Each number is 50 + 12 x the weight over its row's rms, rounded and kept within 0 to 99. Layers, rows and columns count from 0. The size before them is the row's rms in percent of the matrix's.

# layer 2 MLP down (transposed), 576x192, rms 0.165, rows 217-235, columns 0-191
103:71 40 53 61 43 45 42 69 41 69 64 47 74 59 58 50 55 52 39 50 36 49 47 43 63 16 48 50 67 53 69 72 51 52 76 62 73 51 47 57 66 47 55 58 23 41 36 42 49 74 50 57 52 78 44 42 44 33 63 30 38 33 20 36 80 54 44 63 57 46 35 28 62 65 52 39 39 71 51 49 35 58 47 50 57 74 74 51 53 66 45 44 51 60 46 35 83 42 43 65 47 36 49 68 55 54 51 58 49 38 52 61 57 52 61 36 58 51 42 55 39 44 62 46 55 59 51 60 56 49 48 64 46 48 56 36 58 42 41 44 62 55 53 55 62 41 59 44 70 60 45 42 25 64 56 48 32 38 48 38 41 57 41 49 60 47 55 64 51 28 39 47 34 33 64 66 41 56 52 61 58 61 49 45 37 55 70 52 43 66 46 39
090:45 77 60 59 52 52 53 51 43 55 45 33 51 57 52 36 53 62 35 59 38 37 31 67 58 45 60 65 72 68 63 65 47 70 37 43 57 47 40 71 58 31 40 70 60 43 57 32 71 57 46 34 35 39 37 54 37 48 50 61 44 55 46 67 55 45 58 42 42 46 57 71 46 52 41 38 49 50 68 52 53 39 71 44 49 53 45 37 76 49 37 67 59 41 58 35 54 62 58 47 69 57 51 54 33 41 73 58 55 27 46 61 23 71 30 18 62 53 58 39 72 47 58 50 66 38 51 59 37 53 52 30 62 37 63 61 60 74 65 75 31 34 33 52 52 60 48 45 32 36 40 57 59 43 53 58 66 50 63 40 50 54 62 33 41 65 71 52 59 64 47 55 42 45 52 57 60 42 40 53 58 51 69 44 56 44 52 42 51 50 73 46
101:51 52 50 38 54 76 44 49 45 62 64 58 48 43 72 32 51 49 60 57 58 46 67 41 49 47 62 46 62 45 31 80 56 23 37 35 50 42 23 41 61 58 37 49 70 90 36 57 42 57 36 70 75 45 63 37 45 38 41 39 45 50 39 37 33 57 48 66 50 57 64 43 56 43 50 54 36 78 55 57 64 65 52 47 42 41 61 33 43 45 55 56 70 65 50 72 71 43 59 51 64 45 38 63 53 42 70 32 46 62 53 44 55 51 59 65 61 28 48 65 63 62 34 60 41 44 62 42 33 48 51 57 45 36 53 56 36 34 41 42 38 45 57 64 71 62 75 29 64 44 46 62 47 60 54 66 60 45 57 54 30 43 26 58 42 57 41 49 33 42 51 34 62 49 63 68 49 51 36 39 52 63 58 52 43 53 52 54 56 44 61 41
115:50 67 53 60 49 29 41 54 24 48 56 59 27 55 57 49 48 41 58 49 37 42 47 44 39 56 43 53 53 52 52 59 53 47 53 48 65 53 58 53 54 50 51 81 33 26 46 75 40 43 23 48 40 43 43 49 48 39 47 32 47 55 59 67 56 37 71 43 23 60 48 62 62 53 56 49 55 56 43 45 22 37 36 55 56 59 52 53 44 35 67 47 40 52 33 45 63 37 46 64 30 35 48 67 64 19 54 80 54 38 45 54 57 37 60 67 56 45 50 66 43 57 55 50 62 49 52 26 34 23 46 65 54 57 47 30 22 59 55 52 71 57 37 38 68 52 47 62 44 60 25 63 55 47 33 68 59 41 47 43 44 51 22 52 46 59 51 52 73 47 51 56 35 49 56 54 63 46 36 30 31 50 59 51 42 73 45 61 46 59 52 26
101:30 32 37 37 54 33 70 35 56 27 60 42 47 56 47 54 69 47 51 60 47 25 50 37 50 43 54 49 41 44 67 47 68 49 75 54 37 61 36 45 34 56 35 74 59 38 27 47 52 68 37 51 44 40 39 55 30 57 69 56 65 63 52 43 49 36 54 61 47 43 58 60 55 58 54 46 41 50 33 44 31 45 24 36 36 58 56 52 59 45 49 53 52 63 73 63 39 62 57 53 57 59 43 33 50 34 45 65 66 45 46 51 46 46 39 73 53 44 47 48 61 30 61 66 38 64 37 53 59 67 47 54 46 46 32 39 70 59 74 52 66 47 72 42 71 50 62 57 22 57 49 36 58 38 59 52 37 31 46 73 46 33 63 34 62 53 49 38 45 57 52 59 23 41 47 52 41 63 56 52 53 63 66 36 29 31 56 56 27 55 45 36
098:48 55 39 48 40 67 28 37 50 69 49 61 64 53 37 49 57 41 58 57 48 64 26 47 51 50 37 79 65 43 39 46 58 51 58 49 56 42 66 43 60 56 50 50 36 31 48 59 75 63 70 54 75 47 57 71 43 53 43 54 34 60 52 61 38 37 47 71 45 52 69 49 56 49 53 62 62 51 45 72 34 59 51 56 63 50 79 65 52 56 39 52 64 37 36 59 56 58 45 25 44 70 66 58 66 38 24 53 34 61 56 59 61 39 44 59 61 40 40 42 70 53 38 39 56 54 49 43 61 44 44 44 66 46 37 52 48 46 62 55 48 40 52 36 51 42 38 40 30 46 28 67 41 52 49 38 68 49 49 39 39 49 80 51 43 44 91 59 41 47 28 57 72 55 78 58 53 43 61 62 46 40 42 42 68 54 34 46 62 55 67 57
099:48 53 56 56 54 71 31 66 45 65 29 54 35 27 55 48 52 58 42 50 26 59 40 52 60 39 62 62 66 62 51 57 47 52 33 45 55 54 60 49 62 58 34 54 60 50 32 51 39 36 34 29 52 51 24 38 49 41 52 39 46 57 67 44 55 58 58 56 33 74 46 60 55 61 62 25 49 59 48 64 47 61 48 47 67 65 35 49 64 48 49 57 47 57 46 37 54 45 38 43 48 28 53 65 64 55 54 73 45 43 41 32 44 58 53 50 49 61 61 71 30 51 52 58 45 56 44 36 58 49 60 77 27 31 31 75 46 35 52 53 55 53 51 42 63 53 57 42 46 22 05 27 53 55 39 39 43 43 56 61 40 36 51 36 32 28 35 48 45 37 60 70 59 70 51 55 42 62 65 56 51 55 49 67 42 40 52 62 40 53 65 71
103:68 42 51 25 58 25 39 49 50 54 63 75 36 42 37 40 56 50 59 34 66 53 46 44 34 44 37 59 44 50 49 37 60 76 30 47 48 49 51 46 58 52 54 40 53 31 62 50 62 51 44 42 56 44 45 60 44 60 45 61 48 60 29 51 48 45 50 45 50 68 58 55 42 39 28 54 50 59 48 34 56 47 35 31 45 62 35 60 49 35 41 36 48 52 65 61 57 64 67 40 42 47 09 55 36 41 48 49 44 34 45 68 50 54 44 40 34 55 38 55 46 47 58 43 46 44 61 63 57 46 20 50 48 44 40 37 61 34 54 68 52 49 44 39 32 60 34 53 33 42 28 52 37 44 46 63 42 61 34 72 53 39 49 27 44 69 52 44 56 28 24 71 36 36 38 70 49 37 47 21 51 55 54 31 33 61 50 68 43 50 57 80
095:54 58 55 40 53 59 64 48 48 60 58 47 51 64 35 58 40 28 29 52 53 44 54 33 49 60 46 50 53 52 62 49 42 45 72 53 46 23 64 57 44 47 26 65 59 53 48 57 40 54 47 39 42 50 58 72 58 52 45 39 42 63 53 26 72 50 53 49 49 36 47 74 39 56 41 74 51 39 50 74 46 42 57 48 30 39 47 39 57 33 68 39 42 39 48 72 44 52 52 57 55 48 55 60 32 22 67 51 50 34 51 63 63 45 39 31 49 55 66 35 60 41 55 47 65 50 53 54 42 44 54 69 42 54 67 48 42 72 40 38 34 59 07 50 70 62 44 24 39 42 44 43 49 61 57 55 56 62 28 52 37 48 40 81 64 68 53 54 63 43 43 31 30 60 37 56 42 59 38 54 54 56 56 67 29 58 39 35 45 37 48 24
099:51 63 50 46 47 56 55 22 35 54 54 58 45 45 70 54 52 71 56 35 38 52 30 50 33 64 47 32 50 60 40 34 54 44 52 55 42 56 39 28 52 36 58 48 40 56 55 48 53 46 64 40 34 49 54 62 59 40 40 64 69 52 77 45 53 43 23 42 29 51 32 62 41 54 31 44 64 62 83 45 56 64 67 51 44 37 67 68 39 65 45 43 58 64 27 45 40 48 46 50 29 43 38 41 58 34 23 38 51 55 54 64 32 42 66 53 43 43 49 52 52 41 57 59 36 61 40 44 47 39 37 58 39 45 74 41 42 43 68 48 64 39 31 51 77 74 78 58 55 43 43 49 55 42 49 47 46 59 37 41 35 63 68 64 63 44 62 58 50 47 75 41 33 35 62 62 66 51 61 44 42 30 49 47 56 54 64 49 41 32 68 42
096:60 54 77 36 43 33 59 52 40 55 46 43 49 43 88 52 75 59 22 54 63 47 59 60 49 48 49 55 77 67 39 62 38 52 35 72 60 22 61 44 54 48 55 50 28 47 60 36 64 47 65 49 39 41 65 47 42 49 61 67 56 50 35 70 49 52 39 36 56 42 49 55 53 48 39 56 51 82 64 68 43 50 60 57 53 44 47 50 36 45 36 44 46 47 52 16 45 51 68 65 34 66 66 34 35 60 31 48 51 45 40 50 41 53 46 73 40 30 56 46 33 58 55 54 48 40 53 69 57 63 40 50 47 47 32 59 41 52 53 65 70 57 52 48 24 60 52 61 54 38 30 51 65 56 56 45 50 31 49 60 54 55 51 54 51 57 55 64 52 57 59 49 64 37 37 36 68 33 42 42 82 48 71 49 42 68 51 41 47 52 50 64
096:61 42 34 50 60 41 44 33 39 40 52 72 52 61 53 78 31 49 36 47 55 24 61 53 33 44 38 56 75 35 67 65 53 48 44 30 71 25 39 26 43 45 35 72 39 80 52 46 47 45 60 41 56 41 45 49 55 53 35 40 54 45 47 38 43 38 55 44 58 32 40 30 58 36 52 41 60 38 42 46 68 35 58 57 54 50 45 58 52 51 64 51 46 67 56 27 40 58 64 52 48 54 62 65 57 56 56 71 46 32 73 63 55 62 34 27 34 52 57 76 53 56 50 38 78 53 57 47 44 45 67 53 40 35 48 61 45 68 57 70 46 58 55 43 53 64 53 41 62 48 46 49 34 54 39 33 53 45 84 53 64 61 66 49 39 74 44 39 39 65 36 38 48 56 51 66 30 44 40 59 38 57 47 48 46 59 44 42 36 42 42 49
094:46 55 58 57 56 47 48 43 38 54 68 47 65 38 30 50 53 61 44 56 59 39 62 24 43 44 46 45 58 53 59 45 62 46 53 49 49 43 50 43 40 52 49 50 63 31 63 72 29 48 53 35 59 32 46 61 39 58 60 73 68 66 37 26 75 64 54 45 50 47 47 50 69 50 64 60 59 57 47 36 31 49 46 41 45 51 63 50 45 57 56 58 49 46 61 15 54 35 53 40 46 25 51 45 40 53 63 39 45 40 39 50 43 68 61 30 25 61 49 34 51 35 38 43 61 57 44 67 68 53 43 41 46 50 48 33 43 50 73 29 64 40 57 53 32 46 48 45 51 38 41 33 43 26 58 51 70 38 43 56 56 54 45 42 68 61 66 45 36 43 39 39 50 21 54 82 83 33 52 26 43 30 57 40 52 49 51 40 62 49 66 76
105:52 44 42 65 48 55 69 17 41 51 47 67 47 40 56 56 81 68 63 35 29 34 54 61 51 53 56 43 25 42 60 34 49 33 41 47 56 52 49 55 60 45 44 56 46 63 68 33 42 41 55 49 61 49 21 45 35 57 46 39 40 55 68 41 69 46 50 44 72 47 58 54 44 63 30 45 61 56 20 45 73 70 51 48 61 47 58 49 49 48 49 63 53 42 33 53 54 61 63 33 35 48 64 69 59 65 54 35 72 69 56 50 70 44 60 55 57 34 32 63 70 37 32 26 59 47 44 58 63 37 66 38 46 46 61 42 52 59 50 48 47 33 44 58 31 50 58 69 41 58 40 45 44 63 42 55 37 44 61 50 58 61 49 44 59 69 54 64 45 46 43 47 61 68 44 51 53 28 51 50 46 59 47 26 17 55 62 58 50 37 57 28
093:53 60 44 48 54 41 26 60 80 47 45 64 43 52 72 46 67 67 53 72 59 73 46 59 45 62 52 49 42 39 47 36 48 59 50 52 52 55 47 58 37 70 63 79 28 64 34 48 59 46 71 62 44 65 23 60 48 54 48 35 31 60 51 57 57 60 53 46 61 49 43 44 67 71 57 56 39 39 48 54 62 54 64 37 72 66 48 52 54 44 38 63 43 29 80 54 57 35 50 41 38 56 51 48 58 43 52 34 78 46 41 50 64 64 54 31 65 62 26 45 25 53 37 39 38 49 58 78 67 46 51 58 50 25 40 40 67 54 56 54 36 66 34 58 45 50 44 38 57 27 50 51 46 47 55 53 47 21 28 48 53 63 39 45 50 48 46 39 38 43 52 53 41 54 41 59 39 42 61 51 47 35 57 48 41 56 37 52 74 28 61 51
098:62 51 51 46 54 48 50 38 58 52 42 54 46 49 34 80 57 48 48 41 37 34 55 54 43 78 51 40 54 57 46 62 52 65 52 41 60 78 38 45 72 52 61 40 61 37 63 65 60 49 60 45 41 45 46 77 43 42 28 38 51 53 70 40 58 58 46 47 58 50 61 40 69 46 38 33 63 33 49 30 40 90 56 36 40 37 52 35 58 47 77 60 35 23 52 46 36 49 46 37 35 31 47 39 60 50 41 51 53 56 49 55 24 49 69 32 44 22 54 25 63 62 51 54 43 59 41 39 59 50 33 67 50 58 66 47 48 57 38 50 49 51 60 57 61 35 44 68 58 58 52 54 46 53 48 51 27 47 38 48 59 59 82 61 58 53 51 63 69 54 52 42 50 34 64 48 73 70 39 61 52 44 55 48 51 53 36 41 32 68 39 63
100:62 67 53 40 54 80 32 51 49 61 38 58 47 47 43 47 37 60 48 50 53 60 36 50 50 57 56 32 60 46 51 44 58 46 48 50 52 41 48 54 54 51 44 43 51 58 55 39 53 69 53 60 63 86 39 43 69 36 63 41 61 42 56 29 30 25 34 55 59 30 49 33 37 49 59 63 50 73 38 37 51 34 60 51 83 55 51 34 36 52 56 52 62 45 40 68 46 47 42 41 55 43 55 43 38 65 67 48 39 46 20 48 49 53 47 53 59 60 69 38 36 48 48 65 79 66 50 47 63 54 50 31 81 37 68 28 56 52 49 39 47 69 57 49 37 66 34 50 37 47 46 61 33 42 44 49 36 63 48 67 51 41 46 44 71 43 67 55 32 38 69 54 46 59 61 60 47 50 49 65 54 57 22 64 70 41 39 60 66 58 73 48
096:58 45 58 49 53 39 63 45 40 41 55 44 89 53 66 43 53 55 63 52 63 44 41 58 51 42 45 59 68 50 47 39 50 57 81 45 37 59 45 49 56 64 51 44 62 27 56 56 68 55 42 66 24 32 76 55 56 45 53 62 34 45 41 55 48 57 68 60 47 72 41 27 43 60 50 35 37 72 59 49 37 47 39 58 48 33 59 50 51 61 41 49 38 47 62 43 52 43 41 44 66 53 38 50 56 67 83 32 44 47 59 59 55 36 36 39 38 27 43 28 38 41 52 51 37 42 52 54 42 37 51 48 62 54 40 48 52 63 49 47 34 31 52 61 69 51 50 46 41 28 20 50 38 50 48 37 51 73 49 61 42 45 41 50 67 38 60 34 64 73 33 31 25 34 43 32 31 63 39 32 52 34 52 51 42 57 66 60 40 40 41 40
102:37 53 55 54 41 61 35 41 40 61 27 73 45 64 60 61 65 39 77 38 46 37 54 56 43 65 43 57 53 61 57 45 62 46 46 60 37 49 55 51 41 53 62 39 64 37 40 50 54 71 50 56 45 50 67 36 26 38 13 41 48 51 58 50 67 45 45 61 36 51 46 69 43 39 33 44 42 42 71 36 40 36 45 58 47 44 53 59 37 67 35 49 48 38 75 52 05 53 43 70 28 57 35 54 51 57 51 47 61 62 48 28 68 54 66 63 36 51 57 72 52 43 43 37 52 50 61 61 47 47 55 55 71 55 57 42 48 48 40 62 33 57 59 64 55 38 59 46 57 64 50 63 27 59 61 61 69 57 58 35 44 63 38 54 33 57 63 55 40 77 66 60 44 39 27 64 71 44 47 48 53 52 67 52 42 53 63 57 57 44 67 60
# layer 2 MLP up, 576x192, rms 0.183, rows 218-235, columns 0-191
092:47 55 46 71 51 47 44 49 60 44 62 43 46 36 54 47 44 32 50 58 30 59 52 38 52 32 51 49 41 56 62 41 54 67 52 64 24 37 86 49 47 51 45 51 37 30 62 45 41 47 73 42 50 76 47 39 59 52 40 66 49 41 53 30 55 45 60 47 54 42 49 72 65 79 60 39 53 66 59 38 32 56 45 66 51 27 20 38 54 74 53 58 64 55 50 40 52 39 76 49 50 48 19 58 65 56 41 22 32 25 66 46 51 41 66 51 47 58 57 63 58 56 72 58 51 53 42 40 62 62 63 50 50 49 51 36 59 43 39 62 23 58 50 41 36 62 49 51 43 69 56 63 61 57 63 51 54 47 32 50 56 69 66 64 54 44 51 50 41 64 47 28 58 56 33 38 56 60 65 51 31 44 32 53 38 46 50 54 67 63 56 40
102:42 58 61 51 68 62 83 55 42 52 54 54 43 66 54 51 54 50 22 33 63 36 39 63 66 40 55 54 53 76 66 43 43 44 53 46 56 68 71 51 65 64 46 76 54 65 31 46 38 56 46 71 45 44 52 34 42 43 42 42 58 47 44 51 54 35 54 45 74 63 34 52 57 65 28 51 47 66 45 56 40 33 50 59 34 49 60 38 50 36 31 64 43 60 57 65 49 32 35 38 61 48 50 33 73 25 60 51 53 45 64 53 23 72 58 53 39 32 60 65 64 41 49 43 24 63 43 44 59 53 47 46 45 64 68 30 49 50 46 44 38 50 37 54 58 42 71 38 60 54 64 45 53 53 71 48 31 46 71 56 48 50 56 58 53 52 29 56 59 28 60 43 58 17 46 38 38 36 60 47 35 57 33 54 44 52 37 54 57 50 51 39
120:59 69 45 39 50 33 54 53 45 55 41 59 60 61 27 57 51 51 51 63 45 40 57 46 42 62 56 42 29 63 48 58 46 54 44 50 53 43 35 58 45 37 56 72 29 52 25 51 58 35 32 42 17 55 49 48 44 58 36 38 55 59 66 74 53 68 41 52 56 35 58 36 41 48 60 52 36 55 68 51 63 38 60 52 45 81 75 42 43 56 38 54 44 63 48 64 24 71 44 65 37 51 59 59 71 46 70 47 58 37 64 55 40 62 56 36 43 46 65 68 51 53 36 34 55 27 61 42 42 26 45 35 54 68 54 43 41 38 46 55 71 50 48 49 43 27 59 58 50 60 48 60 61 68 45 48 77 42 59 45 67 66 41 38 72 49 65 47 56 39 33 73 42 62 74 43 68 60 43 50 36 37 53 54 52 60 39 44 51 72 41 58
103:38 47 58 61 48 54 58 40 45 50 62 19 34 50 75 71 45 53 24 65 39 40 40 54 41 51 68 66 41 62 60 65 38 27 52 37 63 70 43 55 44 46 64 48 43 67 40 58 56 50 53 57 55 38 72 46 18 52 41 26 49 72 45 51 37 37 53 40 57 45 47 64 67 56 34 44 65 59 51 63 42 53 49 56 52 42 36 53 56 51 74 50 50 62 47 61 47 60 46 64 39 38 66 54 61 51 55 52 72 77 63 54 67 66 64 35 42 46 69 55 46 59 53 30 53 61 45 44 45 49 51 60 59 63 34 46 47 27 28 22 36 51 40 52 51 48 33 60 26 31 40 51 40 43 47 45 28 65 72 50 55 43 58 39 66 64 51 53 42 63 65 53 61 59 50 52 37 61 39 79 55 54 51 44 25 62 56 46 54 50 44 40
098:63 51 42 52 42 60 44 34 43 66 64 41 47 29 38 36 47 64 49 41 58 61 47 56 61 34 50 47 62 77 24 61 28 61 42 60 60 74 56 62 67 42 44 45 55 43 57 69 53 37 50 60 45 71 28 50 58 47 43 44 49 50 65 71 50 22 52 42 67 50 56 54 46 50 51 39 34 44 48 61 69 52 45 37 72 55 55 54 54 57 56 62 63 52 29 38 53 38 40 43 46 48 51 39 38 31 54 63 50 35 54 43 36 43 49 49 51 42 62 45 67 51 54 61 48 45 54 53 69 57 36 42 62 54 50 67 31 52 54 54 45 68 60 56 50 56 38 60 47 42 36 48 54 75 52 50 74 46 35 42 43 53 64 34 39 55 28 51 47 48 35 31 20 34 47 43 25 46 37 50 11 34 41 68 62 66 22 67 50 57 39 28
090:47 36 63 61 62 65 45 57 62 45 68 41 25 28 68 32 66 48 46 47 67 47 46 40 45 56 52 51 38 73 56 48 60 42 26 49 62 53 42 33 44 57 44 44 42 77 29 47 47 25 66 51 58 49 61 61 50 63 50 51 38 74 46 55 60 71 56 46 51 31 51 48 39 46 49 36 29 48 55 49 38 41 35 55 68 47 46 50 47 51 25 60 45 50 21 53 35 50 57 42 35 58 62 38 53 53 64 70 54 34 49 41 62 67 56 53 38 72 71 69 25 59 53 39 50 70 53 46 40 38 45 58 74 40 30 59 37 46 49 54 41 72 54 33 54 42 66 36 75 52 51 61 32 61 49 51 36 43 53 44 32 49 39 71 22 44 59 72 38 63 45 67 63 34 65 59 55 49 59 44 55 48 52 56 45 41 42 32 47 54 43 47
102:38 66 39 29 53 52 57 62 70 55 53 44 57 38 55 39 58 52 45 82 28 65 42 49 64 29 55 44 53 66 35 71 54 60 56 50 68 29 57 46 48 65 19 61 49 68 52 37 64 49 64 38 65 54 35 56 61 70 58 33 47 23 59 56 53 55 39 37 64 55 51 49 43 72 72 47 68 56 49 43 42 44 33 38 65 52 45 44 49 77 65 44 38 38 40 49 46 44 48 58 59 51 34 43 59 33 48 54 48 54 59 59 48 45 30 42 60 46 65 59 56 52 66 47 31 55 62 46 53 69 43 36 39 27 53 34 69 75 40 36 32 56 65 31 57 39 50 41 62 59 43 40 61 57 56 41 49 60 61 46 45 51 56 59 68 44 48 51 64 59 74 51 54 50 56 20 39 50 51 75 53 59 59 48 39 51 38 33 42 57 33 31
098:54 67 53 59 53 59 51 61 60 45 47 28 53 77 39 66 51 49 23 50 64 61 41 53 37 68 58 46 65 77 42 37 44 57 47 56 51 43 62 45 54 46 41 35 44 64 53 40 71 43 38 35 41 11 50 64 63 38 46 27 54 63 45 58 56 76 57 71 42 58 58 65 46 65 24 61 48 56 61 35 59 31 41 49 38 61 56 58 32 37 52 67 54 43 57 73 54 54 49 51 55 66 51 30 54 49 57 48 59 38 30 55 50 75 46 44 40 36 62 59 25 48 36 65 34 40 48 41 35 65 42 53 44 27 31 56 30 40 42 51 49 35 54 30 63 56 54 54 23 47 49 22 44 39 57 44 57 53 39 57 60 57 52 50 51 40 46 28 61 70 36 40 52 56 38 54 50 38 56 58 49 49 29 63 36 48 42 61 58 40 49 54
099:57 56 41 57 32 40 53 55 65 54 36 48 41 59 77 38 55 32 45 64 41 52 63 65 54 43 43 43 40 51 60 51 34 49 64 50 47 52 64 43 61 64 61 65 48 47 51 42 50 45 48 61 52 26 54 54 44 26 27 55 56 32 42 32 41 34 47 40 44 45 34 55 39 44 43 41 36 30 64 29 36 36 49 43 64 71 66 55 45 50 52 37 75 49 43 46 51 47 46 34 77 64 35 45 51 48 35 78 53 67 53 61 34 56 56 49 54 56 71 58 48 68 38 58 39 38 50 41 51 23 42 43 30 51 55 62 66 44 60 25 53 59 50 43 68 51 34 41 69 47 37 28 64 37 43 55 70 57 53 42 56 49 71 37 51 67 46 29 67 47 42 57 54 59 70 56 60 37 51 43 50 33 45 74 64 19 45 42 65 35 41 38
095:50 23 56 49 65 36 61 46 45 51 52 59 60 48 72 63 57 52 35 64 42 45 42 64 29 31 55 43 67 47 35 47 52 42 59 58 56 25 54 47 33 68 32 58 41 48 66 50 51 59 74 41 46 60 58 49 59 50 42 68 62 61 38 60 36 52 57 41 52 28 56 31 33 69 26 56 35 75 31 62 48 45 50 49 53 52 50 47 25 38 31 49 40 51 43 35 40 52 54 45 55 49 61 51 50 51 22 49 47 66 70 59 38 31 43 68 45 39 57 27 36 70 44 62 48 58 55 46 67 60 41 32 46 49 40 41 32 32 66 61 66 50 64 59 52 37 47 60 45 24 55 57 70 39 50 49 60 24 44 60 60 63 49 46 56 57 56 62 58 61 72 59 58 53 27 46 64 56 53 35 57 53 57 55 55 69 52 19 75 47 60 50
107:29 36 56 55 70 52 45 37 29 45 53 38 33 49 44 43 50 55 32 42 64 30 59 65 59 47 42 49 82 47 46 70 50 60 51 47 59 21 47 30 51 53 54 48 39 82 59 55 32 51 39 54 38 65 48 69 37 64 38 39 62 41 41 36 46 58 65 51 81 28 35 50 46 64 40 32 58 49 38 55 68 47 37 60 48 52 43 51 53 73 68 46 32 54 55 49 48 42 31 56 45 55 34 55 49 45 56 53 51 51 64 65 44 48 44 65 48 56 69 63 24 25 63 44 65 53 33 59 57 67 43 57 43 52 38 60 60 40 56 68 48 40 44 42 55 53 26 55 68 55 64 53 47 53 47 36 68 26 69 60 61 57 57 53 53 46 77 32 48 61 51 41 69 56 40 49 45 35 66 31 55 63 61 57 43 55 37 69 60 51 53 40
101:49 51 40 59 45 44 24 68 42 41 46 48 42 54 56 64 39 56 46 36 59 43 57 57 37 46 48 64 45 29 53 38 32 47 61 38 63 38 56 69 52 59 72 31 67 26 38 76 54 49 57 51 55 72 40 63 46 39 73 35 67 44 43 56 54 36 41 43 60 55 46 52 33 36 46 32 51 58 58 53 46 58 50 45 66 74 56 41 55 60 44 49 85 47 57 51 46 44 53 56 44 46 55 49 68 37 39 39 67 44 33 67 48 43 61 63 54 47 54 55 42 83 39 37 26 74 30 52 46 76 51 46 50 51 69 52 52 39 37 19 59 50 58 25 43 40 65 48 51 45 60 58 42 29 50 48 51 40 44 47 34 73 56 59 63 69 44 50 56 61 34 34 50 26 54 34 38 37 50 64 62 50 69 58 66 45 43 49 35 55 58 34
099:68 43 47 51 52 41 60 82 56 48 36 49 62 53 70 34 46 58 37 63 37 47 48 30 63 49 64 43 58 53 51 36 46 57 50 48 39 58 46 47 50 86 51 53 40 54 44 42 54 61 68 57 43 73 33 48 71 50 73 31 53 39 76 51 65 68 37 48 33 35 36 64 41 47 51 66 59 36 43 56 38 43 36 45 62 36 60 34 46 65 38 43 25 51 46 47 62 36 50 52 23 66 53 54 70 44 50 51 48 43 73 41 35 56 27 53 51 32 46 59 53 61 29 16 48 41 74 50 44 65 27 68 63 52 34 41 52 64 50 54 39 54 52 67 45 50 43 42 53 56 47 56 56 72 59 54 61 41 48 49 42 58 61 49 62 65 60 44 41 41 46 43 60 65 54 42 29 52 55 73 45 59 62 48 57 49 26 47 42 67 34 60
101:50 65 35 47 30 52 51 44 42 22 46 42 37 68 50 60 58 45 54 35 68 30 43 54 55 53 60 59 46 32 54 73 55 54 42 32 48 63 68 59 56 39 62 58 53 37 43 57 68 48 41 34 61 64 55 52 39 49 55 45 64 45 66 50 38 65 41 76 32 54 30 46 32 42 42 54 41 54 29 45 47 50 48 49 47 66 59 49 45 41 67 36 61 68 78 00 45 51 52 39 42 77 45 43 49 58 52 54 73 41 43 64 12 75 39 58 46 40 36 32 45 35 43 49 55 51 34 52 49 39 47 31 50 51 62 44 53 41 60 57 49 51 48 58 54 60 51 52 57 55 48 52 58 38 39 59 64 27 42 62 44 32 45 56 67 54 55 56 59 58 64 53 33 64 43 41 49 59 62 40 50 74 48 57 72 47 37 26 53 42 59 57
098:54 69 55 52 52 27 48 47 59 50 67 21 54 30 61 28 39 36 47 45 40 27 39 49 53 62 63 57 60 81 55 52 52 64 35 56 54 74 39 35 42 44 61 39 53 52 72 30 51 47 55 67 69 55 19 50 45 21 60 55 73 59 55 42 52 47 69 61 52 61 51 28 48 55 33 44 49 39 49 48 52 50 53 40 55 61 47 32 52 42 55 55 49 40 47 62 64 50 51 35 78 42 47 43 49 57 49 66 37 61 48 62 29 42 54 67 41 44 60 77 39 47 68 60 34 51 49 39 40 36 25 40 36 62 69 47 43 38 42 40 56 56 47 53 58 26 57 45 73 47 61 50 37 35 36 48 50 65 43 60 56 54 49 45 65 46 51 40 54 26 40 51 57 70 53 40 58 26 67 37 47 26 61 54 42 41 59 42 42 48 53 63
097:64 45 62 58 24 42 40 71 44 42 56 63 62 47 52 45 26 50 53 55 34 39 29 62 49 53 61 36 38 65 46 44 45 50 44 49 56 55 48 46 59 50 53 60 55 37 55 72 57 59 59 46 55 25 38 64 53 50 36 51 66 45 50 64 31 40 43 45 67 41 33 33 51 26 54 59 25 62 54 61 39 63 34 52 68 42 45 43 20 49 61 60 59 58 42 64 41 45 64 60 53 66 50 44 32 51 78 31 54 52 26 52 23 59 59 63 61 38 37 44 46 56 62 49 43 48 47 44 59 48 55 32 74 39 72 58 57 39 67 38 51 59 73 53 49 63 31 51 60 47 38 48 58 44 53 35 32 63 46 31 60 81 26 53 55 42 46 57 47 50 62 72 37 48 61 52 41 52 64 70 43 52 71 49 19 54 47 55 54 54 33 54
094:54 44 55 70 49 37 40 49 50 51 42 30 46 65 58 60 55 61 73 65 57 60 67 39 51 60 57 57 60 44 74 50 42 66 42 80 61 29 51 36 55 48 46 51 53 31 61 31 58 60 47 46 61 49 53 61 46 55 65 44 47 62 42 44 54 40 49 50 51 32 43 41 27 49 67 43 40 55 56 62 39 62 29 31 52 34 68 43 38 63 33 50 41 60 47 45 54 47 54 49 56 40 52 78 70 64 46 56 51 40 51 54 46 73 71 40 34 66 61 33 28 33 26 50 45 43 44 53 44 56 48 54 37 45 43 56 18 45 77 41 47 32 65 38 58 48 77 54 34 68 46 53 50 61 50 40 51 48 62 47 46 42 40 71 28 67 60 69 37 56 38 50 62 48 55 33 35 44 59 53 65 17 63 39 51 67 65 47 51 60 44 35
101:43 42 39 49 57 33 69 69 50 48 61 33 59 51 45 64 49 62 13 64 55 46 37 31 65 59 62 66 66 69 46 60 73 52 66 65 53 37 10 52 53 47 55 59 44 37 47 67 45 53 51 55 63 40 38 40 36 66 75 50 52 37 51 46 65 68 47 50 62 44 50 32 46 41 67 35 55 34 44 69 47 49 49 48 62 41 43 48 55 44 33 59 45 50 40 53 57 45 47 53 79 38 47 70 45 52 28 37 85 54 54 61 40 36 31 39 31 52 56 31 48 52 45 52 49 38 36 86 43 36 46 45 53 55 46 68 39 68 57 46 56 77 52 47 31 53 53 34 63 51 55 54 37 37 49 58 54 45 41 49 43 53 44 41 75 54 39 51 54 34 56 57 41 50 61 42 45 33 51 53 56 48 59 52 70 47 52 52 23 55 42 59